python train.py --num_hidden_layers=13 --hidden_size=256 --norm_place="pre" --tie_word_embeddings=true --init="trunc" --init_std_up=0.0436 --beta1=0.9 --batch_tokens=65536
Each number is 128 + 32 x the weight over its row's rms, rounded and kept within 0 to 255. Layers, rows and columns count from 0. The size above them is the row's rms in percent of the matrix's.

# layer 5 MLP down (transposed), 1024x256, rms 0.07, rows 384-410, columns 128-255
size [110  95  89  94  96 109 104 111 108  94  96  92 115 100  99  98  93  95  95 106 118 100  90  92 122  96  95]
[[142 107 122 123 148 101  75  45  95 134 166 172  92 121 129  99 165  93  91 127  81 144 148 132 181 133  49 125 171 153 145 211 144  87 157 189 131 179 125 113 141 115  89 112  70 123 115 169 146  84  92 102 184  45 131 133 137  91  89 108 135  98 199 155 149 155 188 166  91 140 117 130 127 186 124 122 123 129  95 116 145 120  98 165 121 135  78  86 160 136 140 186 127 154  81 155 136 128 143  95 140 166 117 154  84 113 126 135 167 169 140 102 141 135  92  88 148 165 152 123 156 124 108  91 106  72  68 131]
 [ 77  98 119 114  61  88 109 115 106 136  98 113 117  69 112 116 171 119 148  94  99  97  99 119 157  86 157 162 163  87 152 146 125 105 161 187 123 107 140 139 137 104 170 145 124  96 111 144  38 129 112 156 174  84  57 101 151 107  84 166  33 106 187  91 141 140 129 142 181 129 169 142 138 147 118 108 154 118 115  91 123 185 176  93 152 110 145  90  76 103 163 104 210 138 100 123 149 192 143 162  97 102 109 154 122 126 143 141 150 135 145  91 155 172 120 177 115 115 125 124 121 145  78 131 104 121 141 157]
 [169 112 145 157 120 158 171 159 118  78  84  52 126 148 135 124  93 139 153  93 158 149  92 141  87 165 145 130 161 172 112 168 111 107 116 147  88 140 112 135 143  89 108  90  98 116 147  98 171 132 134 168 144 140  88 123  91 119  17 153 134 108  80 115 113 178 120 128 166 114 143  90 153 120 124 166 136 135 151  99 136 126 154 141 202 177 135 139 195  76 136 131 143 134 135 135 122 117 110 168  70 114 134 178 190 140 124 162  74 100 124 144  91 125 127  86 115 125  75 122  74 167  44 166  85 125 168 139]
 [131 101  99 129 115 116 120 130  61 116 108 129 102 127 179 138  85 124 195 120  77 143  69 128 104 173 140 123 176 118 197 114  96 225  83 141  96  94 154 118 144 138 208 159 149 110  85  63 109 104  60 193 135 140 156 144 171 157 141  96 174 150  94 106 142 173 114 189 122 109  92 136 168 125 120 177 124 122 124 115  82  59  70 132 158 132 132 109 185 111 185  88 102 103 122 104 193 186 131 198 113 101 199 185 143 135  97 148 109 116  79 122 139  83 118 104 113 135 118 160  96 115 135  87 132 149 108 131]
 [101  84 153 125 162 163 137 134 147 157 116 104  86 142 114 156 103  77 137 143 146 128  85 142 118 176 140  95 126 133 186  98 126 149 127 174  72  92 163 116  85 152 135 107 113 126  86 115 195 120 107 198 107 154 116 172 166 149 185 152 125  80 135 149  71 155 151 115 123  93 163 151 178  99 183  96 144 169 133 185 149 120 106 147 130 140 156 146 110  85 158 111 146 147 126 151 172 128 129 113 157 129 151 105 150  89  96  70 107 135  98 179 144 125 118  95 140 131 111 104 138 138 114 151  80 158  79 104]
 [146 152 147  91 184 113 113 150  87 174 117 115 196  90 137 118 146  94  49 114  87  86 120 154 151  92 169 149 136 103  96 180 133 199 115 152  86 125 163 157 177 190 113 102 128 146  93 144 108  66 140  93  57 177 113 151 109 118 144 193 123 150  80 190 127 128 108 155 130 125 131 134 159 152  63 171 142 132  92 150 105 143 140 169 152 153 123 165 140 133 125  79 151 115 157 132 110 151 127  62 138 159 183 155  97 145 136 128 111 136  75 168 146 102 126 137 140 149 140  81  90 125 158 110 183 178 143 149]
 [106 116 146 123 150  82 121  93  73 147 152 108 107  87  95 139 109 108 166 125 175 121 137 101 140 170 147 141 128 110  97 134 141 121 152  92 128 154 176  96 134 133 102 147 147  81 116  88 189 134  79 114  85  94 139 162 112 138 162 112 134 114 140 160 174 115  97 134  70  64 153 124 199 158 118  83  88 192  55 179 114 162 160 121  88 163 173 102 176  44  53 156 166  95 162  87 125 144  98 141 142 124  94 129 154  88 151 132  69  42 151 181 100 166 107 132 146 127 122 112 191  98 131 138  74 112 150  97]
 [159 130 142 102  84 142  70 157 179 111  45 133 152 141 102  92 111 172 176 139 141  98 136 173 131 129 160 143  78 127 153 123 114 112  70 161 161 131 109 113 104 123 148  78 155 131 124  84 127 144 134  98 145 159 170 100 119 158 103  57 172 119 113 131 147 166 110  95 171 138  59  55  52  92 148  76 180 126 167  96 132 106  93 105 123 161 141 138 103 129  88 164  96 137 171 150 139 102  92 103 158 170 138  99 145 118 126 145 107 109 112 114 121  91 145  54 137 113  62 147 192 107 112 132 109 126 156 127]
 [168 160  95 172 129 119  81 136 103  69 183 147 156 145 134 125 130 111  56 123  95  82 130 141 140 137 142 128  86 107  71 145  71 151 158  85 114 136 103 136 222 130 115 187  91 157 162 126 110  99 132 124 147 149 138 123 161 137 105  80 140 160 125  88  61 159 106 201 166 179 147 179 158 119  85  84 139 158 159 121 120  90  88  89 183  86  93 104 120  99  95 100 157  89 141 140 106 107 118 112 108 180 160 103 148 152 135 110 138 142 123 115 140  79 163 178 124 153 146 129 132 184 120 180  87 115 126 107]
 [128 100 157  94 137 153 148 143  92 189 129 135 155 113 134 101 123  84 116 105  82 137 164 140 113  92 154 150 147 161 166 114 169 105 182  93 125 131 143 156 145 139 128  91 248 137 116 129 100 147 110 121 151 117  99  87 167 138 130 146  98  63 149 109 129 154 140 131  87  63  69 133 155 142 118 113  85 136 128 155 101 126 150  96  86 133 168  82 107  93 119 187 116  64 126 156 136  99  79 104 117 125 177 138 128 152  70 142 139 121  89 175  96 119 154  62 167 134 167 107 126  70 165  97 166 157 113  64]
 [ 91  64 137  67  50  77  67 110  74 116  88 117 102 164 124 166 135 175  90 100 169 132 155 138 168 192 153 158 185 120  64 101 187 123 124 153 151 165 146  94 141 168 124 108 127  99 179 118 174 100  86 139 166 144 112 104  73 103  66 175 154 122 132 169 208 136 140 162 164 151  88 124 117 166  88 172 165 125 192 135 146 129 150 118  96  43 146 144 168 184 118 131 114 174 174 133  96 149  78 160 138 131 128 126 117 140  96 119 138 135 182 136  82  93 129 115 111 102 176 103 105 129 101 138 112 111 110 184]
 [131 128 136 122 206  95  80 140 159 152 126 105 122 125 152 145 101  76 106  90  95 133 129 154 168 134 128  95 145 106  93 107 123 104 162  70 108 138 146  80 109 136  86  85 156 101 170 182  88 126  86  96  98 106 148  97 109 138  96 134 174  79 102 191 116 109  48 146 119 123 141 101 117 131  83  69 114 193 136 121  80 124 138 181 173 120 112  94 102 105  94 172 112 112 118 178 132 108 106  50 167 126 140 102 149 136 162 102 149 161 166 117 201 111 155 149 186 123 147 133  96  92  95 156 121 165 147 107]
 [137 128  80 110 161 161 114 133  86 118 122 141 113  97  89  94 126 168 121 124  80 144  94 250 137  83 130 124  83 164 100  86 165 161  98 143  82  97 130 131 150 170 122 121 147 118  95 122 134 126 201  51 135 145 168 132 133 177 155 124 195 165  97 124 153  91 154 157 133 163 137 103 157  86  63  64 123 154  94 115 103 141 139 181 119 154 132  78 127 127 186 143  93 144 186 132  97 159 152  57 150 130 155 159 123 144 127 145 160 166 131 151 143 118 188 129 140 135 150 139 129 172 149 107  94 141 134 119]
 [111 120  83 122  84 141 171  98  99 179  65 166 109 116 150 144 125 115 108 110 123  93 125 126 134 156 135 145 110 109 129 148 147  96 154 141 136 132 146 160 133  96 136 146  88 117 138 133 160  81 101 166  66 127 117  87 125 168 145  80  96 112 132 120 143 130 152 163 139 122 141 138 114 127 186 165  99 112 121 133 105 144 154 112 157 202 134 149 114 155 136 186 131  19 196 116  98 135 166 183   9  89 166 118 130 122 150 134 152 120 133 147 132 150 151 143 165 152 168 126 128 119 174 155 134  94 180 116]
 [122 160 137 191 160 116 121 138 164 161  81 170 144 166 159 150 103 134  95 111 154 124 160 103 108 168  81 151 136 127 119 138 157  91 115 129 164  91 164  71  80 113 130 196 166  99 186 106 108 107 144  97 160 121 116 155 139 106 116 129 146  79 101 118  74 178 142 197 107 167 103 143 119 125 113 144 205 105 148 114 123 107  54 141 109 135 120 106 152 142 140 148  94  88 255 106 159 150 136 165 132 121 137 128  90 123  97 109 115  98 136  96 138 121  96 162  96  82 152  70 105 100 117 147 134 151 180  93]
 [126 191 172 111 108 124  80 147 139 129 138  86 136 140 109 114 186 148 102  87 145 154 143 153  95 167 102  86 124 150  93 185 121  97 129 166 107 118 127 141 158 131 128 176  94 107 158 123 121 117 152 124  89 126 151  81 100 161 134 150 110 186 121 137  94  86 193 133 125 155 122 123  78 144 137 111  80  90 143 161 144 164 186 138 193 142 112 101 168 150 143 207 121  93 141 124  80 126 136 124 179 104 100 116 110  82 190 116 108 165  97 103 160  36 120 129  41 117 117 128  77 139 125 152 182 143 132  52]
 [ 92 128 111 140 151 146  53  92 147 125 130 116  98 112 143 105 114 196  97 139 142 193 167 139 113 105 156 110 135 104 150 137 164 118  68 104 145  96  99 111 184 159 146 139  98 127 107 172 124 145 175  83 131 199 155 193  92 166 123 113 110 119 103 125 138 137 159 135  98 164  90  78 149 154 160 100 156  95 126 102 164 116 100 171 146 174 110 115 123 119 169 130 125 121 158 162 136 181  78 137 116 119  90 148 118 218  67  67 150 105 110 101 155 180 120 123 112 105 118  30 129 130 141 159 101 103 109 125]
 [120 164  94 129 151 100 109 107 101  85 124 147 155 100 142 142 151  89 165 113  73 157 106 128 162 128 147 117 181 195 125 168 134 147 182 130 179 103 128 158 105 112 108  82  46 155 146  85  99 104 126 115 154 110 122 114 181 149 181 125 102  88 123 107  95  98 150 129 120 104 119 113 119 120 139 152 138  94  98 196 113  77 194 107 159 122 124 169 176 124 165 140 102  61 129 157 168 165 115 132 144  84 174 107 111 129 146 127 106 124 118 176 150 134 168 106  84 201 122 145 116  46 128 124 158 191  98  83]
 [122 132  88 126 161 151 171  71  56 134  99  31 129 158 144 124 163  49 163  78 208 183 121 125 128 175 137 155 121 131  72 143 138 122  92 158 117  97 189 148  96 127 155 131 176 142 119 151  89 108 105  91 125 142 145 103 156 156 111 134 106 157 123 102 116 162 100  87 179  87  72 185 163 183  87 107 181 122 142 199 139 144 120 127  93  94 111 163 188  71 112 111 129  78 139 125 153 131  82 181 190 133  91 120  88 117  65 158 123 142 159  93 162 117  82 141  93 123 123 131 151 124 162 109 127 118 116  79]
 [151 223  96  52 111 165 119 108  85  99 101 120 118  98 100 156 137 105 113 150 131 128  97  90 129 146  94  81 136  72 144 125 114 151 154  68  86 144  33 148 139 121  93 107 115 152 102 138 119 202 111 192 139 172 124 154 176 152 103 164 101 107 169 125 150 133 153 194 120 104 128 145 121  89 110 148  98 127 183  99 157 114 136 133 119 155 157  88 100 147 153  83 159 139 139  98 102 139 123 131 183  77 134 116 145 162 138 143 112 137 119 127 117 110 129 125 117 165 137 172 165  85  86 120 148  80 147 144]
 [149 191 103 109  80 206 112  80 154  97 125  91 142 153 167 124 149 105 141  91 118  78 137 171 130 137 169 165 105 146 156 141 152 141 202 162 160 157 109 180 166 182  74 156  81 157 136 162 115 163 168 137  86 123 120 121 139  98 105  87 118 165 176 103 132 118 193  92 118 138 131 143  93  76  83 103 143 145 112 111 101 102 120  98  74  88 145 119 122 111 173 122  84 134 128 113 116  73 140  91 181 136 136 141  93  89 157 121 144 143  93 147 183 117 113 154 132 117 128 157  61  80 182 141 127 106 127 104]
 [ 47 135 127 100 152  65 133 125 144 158 171 110 119 164  81 159  88 133 124 154 111 143 116 109  99 198 115 155 117  77 138 108 168 109 112 117 158 110 125  88 104 122 110  66  86 148 136 141 141  94 152 164  71 109  99 139  89 166 130 112 132 152  65  50 137 146  83 166 190 158 176 203 102 102 182  70 123 114 115  86 103 143 118 156 120 105 101 127 132 158 100 136  98 170 153 153 166 135 133  89  93 113  98 117  77 144 106  91 163 141  97 107  93 149 138 125 103 137 158 161 139 109 114 169 161 223 132 117]
 [132 161 119  94 133 140 116  81  61 150 128  85 129 129 165 117 166  70 155 158 100 131 151  86 164 147  56 166 118 111 132 122 128 109 202 104 131 122  99 130 123 200 159  81  86 194 165 139 132  97 105 157  88 100  61 131 167 117 193 101 159 127 103 119 161 152 161  90 157 105 122 146 166  89 125 120 137 134 124 104 181 111  93 110 120 114 142 150 164 101 138 173 126  97 102 122 115 135  87 139 133 165  85 140 102  65 118 152 116 149 107 128 139 121 129 165  87  98 158 167 104  70  89 185 113  56 171 166]
 [153 136 132 140 138 179 151 161 149 100  84 159  95 101  93  46 122  76 155 135 156 106 134  99 139 139 140  84 136 116 138 147  75 123 136 120 125 145  96 129  98 116 161 143 161 134 125 159 115 118 171 106 126 152 121 194 110 121 100 152  79 114 112 175 150 113  83  75 132 142 125 142  99 165 159 165 129 171  84 150 134 129  99 144 115 157 139 125 157 156  92 131  86 152 164 116 115 112 129 152  50 170 108 149 147 124  95 117 136  95 143 109 192 157  89 136 160 179 139 143 122 135 156  80 142 120 119 171]
 [141  84 137  88 175 122 125 114 114 226 105  96 170 128 120 115 149 119 157 137 129 105 133 152  85  94  84 120 145 129 152 162 102 122  96 130 125 100 155  88 188 170 136 138  92 158 109 103 131 145 118 107 187 130 103 181 103 132 139 131  96 198 171 161  80 115 167 131 178 173  80 100 114 157  73 124 141  47 116 165  99 139 136 105 131  76 117 132 102 119 149 117 120 135  73 162 156  97 129 128  62 148 140 124  71 129 123 101 112 151 159 111 184 156 108 120  71 108 131 116 127 112 112 159 161 146 105 119]
 [188 157 109 106  87 137 102 128 156  85 130 127 112  89  94 196 126 142 131 159  96 102  97 170 129 110 161 113 125 162 182 103 113 165 145 140 137 122 137 113  80 123 161 153  99 151  95 132 127 159 142 146 146 139 116 117 158 157 130 141 167 119 111 139 123 123 100  68 125 200 111 100 149 103 177 126 163 145 100  90 145 148 103  82 101 159 142  82 129 189 174 156  83 163 123  61 120 110 133 107 133 170 126 186 117 155  86 145  97 101 105 147  97 139 131 156 152 132 189  79 142 195 150 157 158 156  79  98]
 [118 109 162 114 131 153 129 131 154 124 132 128 117 175  75 154 121 103 105 117  29  93 130 144 127 126 138 162 133 174 130 133 113 150 149 124 139 121 152 129 156 176 181 114 134 167 102  63 142 163 127 124 122 102 101 103 153  55 116 173 153 168   0 158 120  80 120  77 123  83 135 101 152 123 176  83 159 134 118 134 144 161 103 138  76 126 123 129  91 150 132  74 146 125 112 146 158 123 138  91 141 106 163  94  90 116 159 176 134 116 154 122 130 126 115  93 152 149  92 127  78  92 115 180 181 122 163 115]]
# layer 5 MLP up, 1024x256, rms 0.0819, rows 385-411, columns 128-255
size [ 98  91  96  96 109 106 108 106  95 100  95 113 105 102  99  98  97 102 102 107 104  97  95 105  97  99 107]
[[146 100 110  99 116  76 159  83 131 132 182 153 117 167 142 118  93 132  70 180 138  90 127 107 148 117 100 152 161 119 174 150 129 132 119 152 126 150 132  56 167  65 134 107 142 123 155 163  78 164 130 132 151 123 206 134 120 101 186 144 143 116 175 131 141 130  98 157 127 104 124 125  84 110 117 111 138 110 115 135 178 127 138 178  94 156 111 124 115 178  92 200 107 165 125 133 115  86 118 159 141 126 100 137 119 139 157  70 113 151 129 139  61 117 155 119 152 100 111 177 131 109 142 133 175 106 132  81]
 [ 88 128 143 123 123  97 165  96 142 159 125 119 113 117 100 108 118 109  81 133 151 135 145 109  77 130  92 144  88 118 180 146 159 202 162 153 108 106 168 105 169 173 106 127  38 148  62 102 101 107 164 121 116 152 168 132 115  45 191 106 168 114 165  85 150  98 126  68 150 166 141 101 105 124 109 141 164 146 115 103 147 176 167 130  78  95 170 162  99 197 171 146 131 136  75 175 142 142 117 139 149  84 173 108 203 172 158 137  95 150 142  55 207  69 164 136  68 144 141 192 148  89 117 150 128 105  98 124]
 [ 51 174 125 143 147  46  90 184 123 130 101 111  64 135 204  90 116 112 128 152  94  61  96 134 192 193  82  77 169 116 102 144 140 131  97 103 130 129  83 109  75 130 136 148 145 193 115 120 169 192 114  87 173 155 208  98 125  78 127 121 166 125 108 145 132 105 119 118  99 141  87 124 145 143 131 142  84  97 135  90 115 106 168  85 113 123 130 176 112 124  88 123  95 139 143 107 116 137  93  82 125 128 149 121  97  79 138 108  97 169 170 141  98  98 153 127 109 111  78 159 113 113 185 105 167  92 171 117]
 [ 99  80 147  64  91 119 115 114 123 171 133  61 159 157 140 185 117 168 112 128 176 105  54  72 135 172 151  94 123  91 148 145 128 105  67 136 109  70 132 140 138 117  96 108 102 149 197 181 135 140 195  93 140 137 109 153 129  89 133 101 109 144 110 121 141  70 136 122 178 192 115 134 147 137  77 167 126 157 155 164 130  88 121 111 157 145  99 107 126 149 113  92  96 171 148 157 150 128 102 183 128 121 121 175 134 122 117  90 120 104 119 112  89  79 143 127 186  69 191 170 140  85 151 119 103  98 122 138]
 [ 92 138 133 161 189  97 105 161  73 197 117 108 126 105 141 116  54 191 116 162 135  72 103  97 125 125  94 154 161 141  65 119 130 187  82 130 157 142 138 112 133 158  97  96 121  90 163 141  87 140 156 162 155 148  99 126  94 136 165  90 113 188 135 193 110  79 116 158 128 123  91 129 165  90 106 108 119 174 174  98  78 110 102 172  80 144 139 116 197 101 137  93 148 113  92 178 137 166 120 152 102 134  91 141 148 154 188 109 125 175  95 145 140  56 157 170  84 134 141  91 164 165  92  76  67 174 134 165]
 [139 146 126 140 129 100 108 160 153 129 161 109 106 176 109 183 176 138 146 101  86 135  62  94 200 102 105 174  89 166 156 120 117 153  87 129 145 108 117 182 132 158 137 144  93 122 198 134 109 168 159 119 129 132 125 128 135  90 128 112  75  90 121 100 131  80 107 129 145 117 106 151 127 155 133 158 116  93 120 109 137  45 165 131  93 138 144  80 114 142 139  76 193 124 148 199 157 169 153 115 107 186 177 156 107  70 170  94 100 170  72 127 145 114 162  66 102 116 104 104 175 122 116 133  68 123 181 157]
 [142 105 173 175 137 126 122 140  73 118 114  99  92 141 162 137 120 148 145  96 137 115  95  85 107 105 108  89 155 146  50 176 146 112  96 102 115 107  70  78  84 166  90  51 116 106 166 199 188 171 165 131 158 110 148 102 129 174 148 168 129 103 142 144 121 136 133 165 125 127  99 159 143 125 141 160 154 138  74 141 107 160 111  96  92 165 104 110  99 136 171 112 149 168 126 147  86 152 190 174 149 130 168  82 170 170 201 133 141 101 195 154 166  99  75 165 102 153 130 122 121  78 119 121  98 144 151 131]
 [214  94  76 118 200  88 119 129  93 183  89 169  89 158 162 136 155  76  61 144 114  63  91 161 116 125 107 147 143  75 134 146 113 173  98 129 118 131 129 184 121 139 105 187 124 187 119 150 116 126 148  75 111 170 117  98  96  73 168 161 162 123 125 142  75  94  96 173 155 204 122 140 135  55  98 131 109  89  73 111 107  81 109  86  97  83 126 158 118 165 130 139 160 127  64 155 115 155 103 139 188 108 111  63 168 100 158 180 112 141 155  81 143  97 130 103 146 153 106 137 207 136 152 105  87 167 169 157]
 [151 126 167 237 140 123  88  94  92 117 156 173 129 115 115 108 135  82 123 131 102 120 130 133 130 157  71 143 184  99 136 129 178 135 132  27 139  96 141 118  88 148 112 133 170 138  96 162 148 115 167 120 155 195 163 130 140 148 127 114 167 124 139 142 126  95 113 141  63 132 140 170  86 187 205 172 162 169 174 109 106  91  82 129 105  97 159 143  82  95 114 113 176 114 241 169 124 148 137 135 131 116  78  96 160 100 111  82  88 137 115 160  79  82 177 111 152 124 140  41 142 114 130 127  97 133 136 130]
 [162  76 162 159  75 190  87 121 125 175 110  98  82 123  89 145 122 138 157 152 142 146 104 209 133 149 141 167 147 154 100 112 154 218 111 131 154 139 107 144  91 168  74  76  80 121 185 140  96  78 119 169 169 110 134 123 147  87 161 158 128 132 136  88  99 105 130 128  83 112  84 156 147 126 151  90 114 129  73 139 140 118 155 128 111 165  74  90 114 149 140  78 184 112 117  92 167 159  77 124 152 120  97 149 123 161 200 148 106 106  54 138 126 119 168 116 190  99 125 114 143  71 127 119 139 158 148 185]
 [134 151 140  84 108 132 147 116 124 128 149 112  96 175 136 133 100 166  99 146  69 145  76  94  73  78 115 136 129 140 160  91 138 183 144 171 137  79 125 127 118 108 191 180 104 148  79  87 187 131 152  93 153 130 124 114 115 110 152 130  63 134 140  50 184 145 167 136 108  91 136 130 106 153 152 120 193  85 148 147 113  99 120  78  68 104 142 124 100 151 140  87  98 134 171 152 131  79 173 157 149 114 145 200 118 137 100 144  92 124 107 204 100 127 119 167  88 104 137 147 131 155 161 152 150 156 148 139]
 [105  96 159  65 130 143 129  94 103 142  83 117 141 168  97 153 102 128 100 141  83 129  84 131 150  96 121 183 124 137 137 149 240 132 145  85 170 114 131  97 107  69 141 136 125 140  71 138 177 161 165  75 148 116 133 134 142 121 119 114  94 139 197 151 126  75 129 174  58 148 180 124 140  56 151 114 140 177 117  86 169 142 160 153  85 115 140 180 112  90 109 126 206  27 157 139 138 144 151 147 125 117 121  72  83 128 156  86 163 170 193 152 127 170  89 166 119 104 110 165 131 140 195  88 108 153 104 166]
 [147 109 152 183 123 146 144 182  97 139 146 168 165 160 154 189 127 140  83 109 116 102 122 204 143 128 123 118 197 138 129 152 103 133  99 125 141 151  92 136 117 153 138 120 126  67 128 137 156 119 174 115 127 138 188 112 156  95 180 156  50 122 149 143 103  81 126 104  64 168 178  89 120  85 151 171 144  79 119 113  93 187 160 109 139 117 171 124 108 174 110 144 186 117  75 100 122 122  90 176 107 105 178 158 135 108 156 147 160  82 135 124 127 119  96 173 136 164 111 131 156 130 144 142 150 143  81 126]
 [174 161 122  99 129 156 123 135 119 105 157 129 184 159 190 165  86 162  51 144  86 112 113 137 148 121  98 133  84 124 176 154 139 141 160 100 149 107 113 122 131 156 199 147  96 179 127 109 124 163 145 156 129 138  70 100  71 136 168 170 139 145 108 169 137  97 168 164  57 153  97  96 121 103 181  96  86 118 172 110  96 103 163 176 125  58 120 163 140 143  91 110 124  71  98 197 116 109 115  58 154 138 127  97 154 131 139  97 133 124 115  88 131 101 114 152 114  87  77 165 141 154 130 155  83 123  82 111]
 [ 51 101 207 104 154 149 108 114 136 130 121  87 122 187 109 162 164 160  97 130 130 156 127  82  68  97 101 154 140 139 133 156 154 146 124  89 161  72 104 155 131  95  96  99  99 105  85 155 160 134 184 129 157 130 151  98 109 106 178 174  90 135 132 135  79 117 128 185 110 166 177 106 148  82  99 185 129 134 114 106 120 116 194 159 136 131 119 146  97 168 180  99  80  81 156 158 118 173  70  90 138  82 130 163 137 114 180 113 128 113 144 185 118  97 150  92  38 145 118  75 156 120 188 139  87 144 123 182]
 [130 158 113 145 136  86 114 140 110 152 186  83 180 153 175 132 147 118  99 155  50 166  94 127 118 124  79  73 135 198 158 139 192 165 127  49 127 126 157 125 141 127 113 141 144 193 122 122 146 178 111  60 171 100  96 160 193 195 147  84 176 155 162 115 142 136 139 171  56 135 145 111  82 143 135 120 113 143 135 157 151 149 198 134 140 106 135 154 123 111 130 146 170 109 140 170  97 108 116 118 160 147 122 107  85 171 123 169 106 107  76 219 148  67 143 166 112 170  55 138 112 169 109 124  86 131 159 145]
 [ 80 122 142 134  99 147  98  95 104 160 139 115 160 141 137 124  60 153 131  99 118 128 112  51 119  70  78 203 113 133 175 139 153 122  15 101 173 147 168 162  70 146 135  93 132  75 129 143  91 136 146 110 114 116 156 124 141  94 113 191 143 129 160 107 130 136  77 128  89 171 127  85 116 139 140 174 121 122 183 192 150 111 107 119 105 124 130 133 140 135 153 134 121 190 113 156 132  94 109 103 122 182 124 127 156 123  93  78  95 150 122 134 127 174  75 146 143  91 135 122 141 135 112  90 126  88 153 113]
 [150  99 134  84 172  63 136 142 173 153 137 167 121 159 177 115 114 168 161 119 141  54  89 123 139  79 151 130 130 141 178 163 163 156 172 136  97 116 122 162  72 160  82 101 118 148 105 124 108 132 171 130 118 138 147 168 134  96 150 150 141 166 147 136 104  91  83 123  69 119 116 103 122 146 167 122  88 147 118  90 137 174 104 178 104 115 140 135  48 173 149 153 174 169 163 115 114 141 132 128 100 108 154  51 182 146 150  94 148 183  63 147 110 114 165  80  90 101 103 140 137 104 182  86 198 112 138 154]
 [104 104 121 147  89 115 157 183 108  93 128 144 106 118 124 149 108 115  69 156 120 116 140 139 138 164 125 169 165 143 137 122 117 126 147 121 177 179 137 116  83 141 128 142 110 165 174 129 150 140 137 102 151 179 198  95 149  63 130 124 158 182 108 163  88 118 115 124 170 177 125 179 113 117 182  80  86 135 180 104 148 142 128 162 100 157 126  74 148 163 107 122  95 121 157  83  66 154 131 106 163 158 114  99 112 169 173  96 135  78  71 127  88  79 125 103 144 117 161 137 127 147 138  52 115 145  63 114]
 [189 117 145 124 175 147 140 140 125 165  85 168  91 162 136 190 167 124 137 105 145  94  86  95 176 111 146 129 160  85 116 155 144  88 120  79  55  89 123 178 132 170 113 116 113 139 155 139  90 141 167 130  75 138 136 156 131 107 127 124  76 138 179 101  79 117 151 151 134 177 113 132  86 117 100 176 117 143 124 135 118 125 141 162  34 128 179  74  66 133 164 120 213 104  89 102 209 139 172 132 107 157 144 136  93 148 173  84 134 125 136 121 181 130 174 121 102 125 124  82 142 108 151  62 126 170 133 107]
 [123 132 163 135 216 160 102  93  73 124  70 127  95 135 135 125  90  74 146 136 117  53 115 141 117 115 110  93 133 131 138 149  98 107 108 120 121 101 105 158 143 126 130 155  85 193 131 182 109 127 162 103 109 151  96 140 120 147 171 110 190 126 156 132 151 101 134 135 155 205 106 158 122 129 146 135 179 112  97 166  78 158 113  74 139  72 133 151 150 142  79 131 106 114  93 117 169 135  88 145 136  81 109 113 115 104 131 108 104 101  68 136 121  84 111 140 106  81 157 117 179 117 135 105 132 134 104 130]
 [109 124 104 172 164 136 175  78  97 124 134 142 101 125  83 168  94 160 132  89 151 108 122 132 135 120 114 183 151 164 166 189  67 166 120 156 116 100 130  53 148 109  63  88 156 164  89  97 104 131 113 128 149 153 137 131 138 103 106 160 105  83 173  82  97  99 190 122 100 137 105  79  86 217 100 121  77 104 157  77 116 102 149 135  82 147 163 134 123 168  97  98 192 169 115 117 123  97 142 127 121  78 100 116 199 152 137 130 125 136 163 163 119 128 135 162 164 161 161 128 148 115 166  96 169 160 125 170]
 [201 101  97 147 139  81 152  99 117 176 112 119 149 120 176 151 138 162  74 159 120  82  95  80  81 141  72 159 171 115 137 127 132 102 105 113 157 106 154 115 148 128 116  39 140 128 129 126 104 184  86 137 123  93 113 122 108 165 153 115 136 163 130 146 107 142 150 128  85 141 108 138 160 141 140 112 114 131 137 111 143 145 161 139 124  68  73 118 106 101 117 128 181 156 143 159 109 148 127 139 174 135 140 148 145  79 148 138 102 121 131  56 121 113 159 132  87 198 139 167 161 134 131 127 158 105 101  96]
 [117 149 138 124 196 106 124 132 120 116 161 149  69 113 175 170  85 146 139 153 136 144 127 142 101 161 101 142 161 178 183 127 133 163 117 107 134 122 118 137 141 175 114 110 105 101 119 133 111 138 139 103 146 144 127 121  95 141 174  97 120 123 149  64  88 106 161 101 164  75 104 105  70 132 123 121 163 104 130 157  69 142 122 230 112 130 154 137  78 183 149 114  80 116 142 171 125 116 144  61 155 141  92 101 117  83 198 100 105 111 145 149 101 112 120 177  94 143 124 124 161  96 147 139 155 133 185 102]
 [177 123 126 114 108  98 113  97 135 140 161 146 100 118 149 147 125  98 103 148 101  55 111 112 144 131  72 163 145 143 147  98 148  80 164  91 180 127 108  84  77 168 117 140 142 120 158 172 162 125  95 134 127 156 147 129 100 115 147 106  94 130 147 161 134 140 107 108 173 115 134 124 123 124 155 137 108 143 161  94 125 129 133 152  91 152 168 101 141 194  97 173 147 204 155 162 112 134 162 195  53 133  98 150  99  95 141 123 157 137 104 140  96 209  78 120  95 108  99 144 144 161 173 109 144 147 175 183]
 [126  95 133  69 110 157 118 100 128 183 117 117 108 166 116  91  78 132 102 115 117  67 135 138 166  71 107 127 113 118 122 132 150 104 126 140 160 155 145  80 158 156 108 134  95 180 103 129  52 174 139 133 165 123 120  90 216  67 158 150 124 201 127 184  88  95 106 111  27 137 129 113 125 169 155 120 106 119 128 149  86 157 170 172 116 152 122 164  56 184 151  95 147 141  73  97 184 113 162 111 150 103 144 141 102 142 174 121  84 119 100 135 162 121 159 136 110 139 138 149 117  98 116 115 127 168 145 106]
 [192  83  80 159 116 140 165 131 125 163 108 142 130 137 122 154 120 162 149 167 105 168  94 222  92 104 155 180 122 170  83 156 111 156  91 139 185 163 120 173 155 154  72 152 118 106 120 133 119 155 105  98 181 135  97 126  53 106 177 133 154 176 130 116 115 107 106 108 158 124 135 180  61 136 164  96 127  92 148  84  54  96 150  85 123 134 117 125  97 185 117 109 175  92 126 122  68 146 117 115 169 115 131  98 136 181 160 146 122 126  93 175 148 105 169 144 156 121 106 145 108 159 161 103 100 139 150 181]]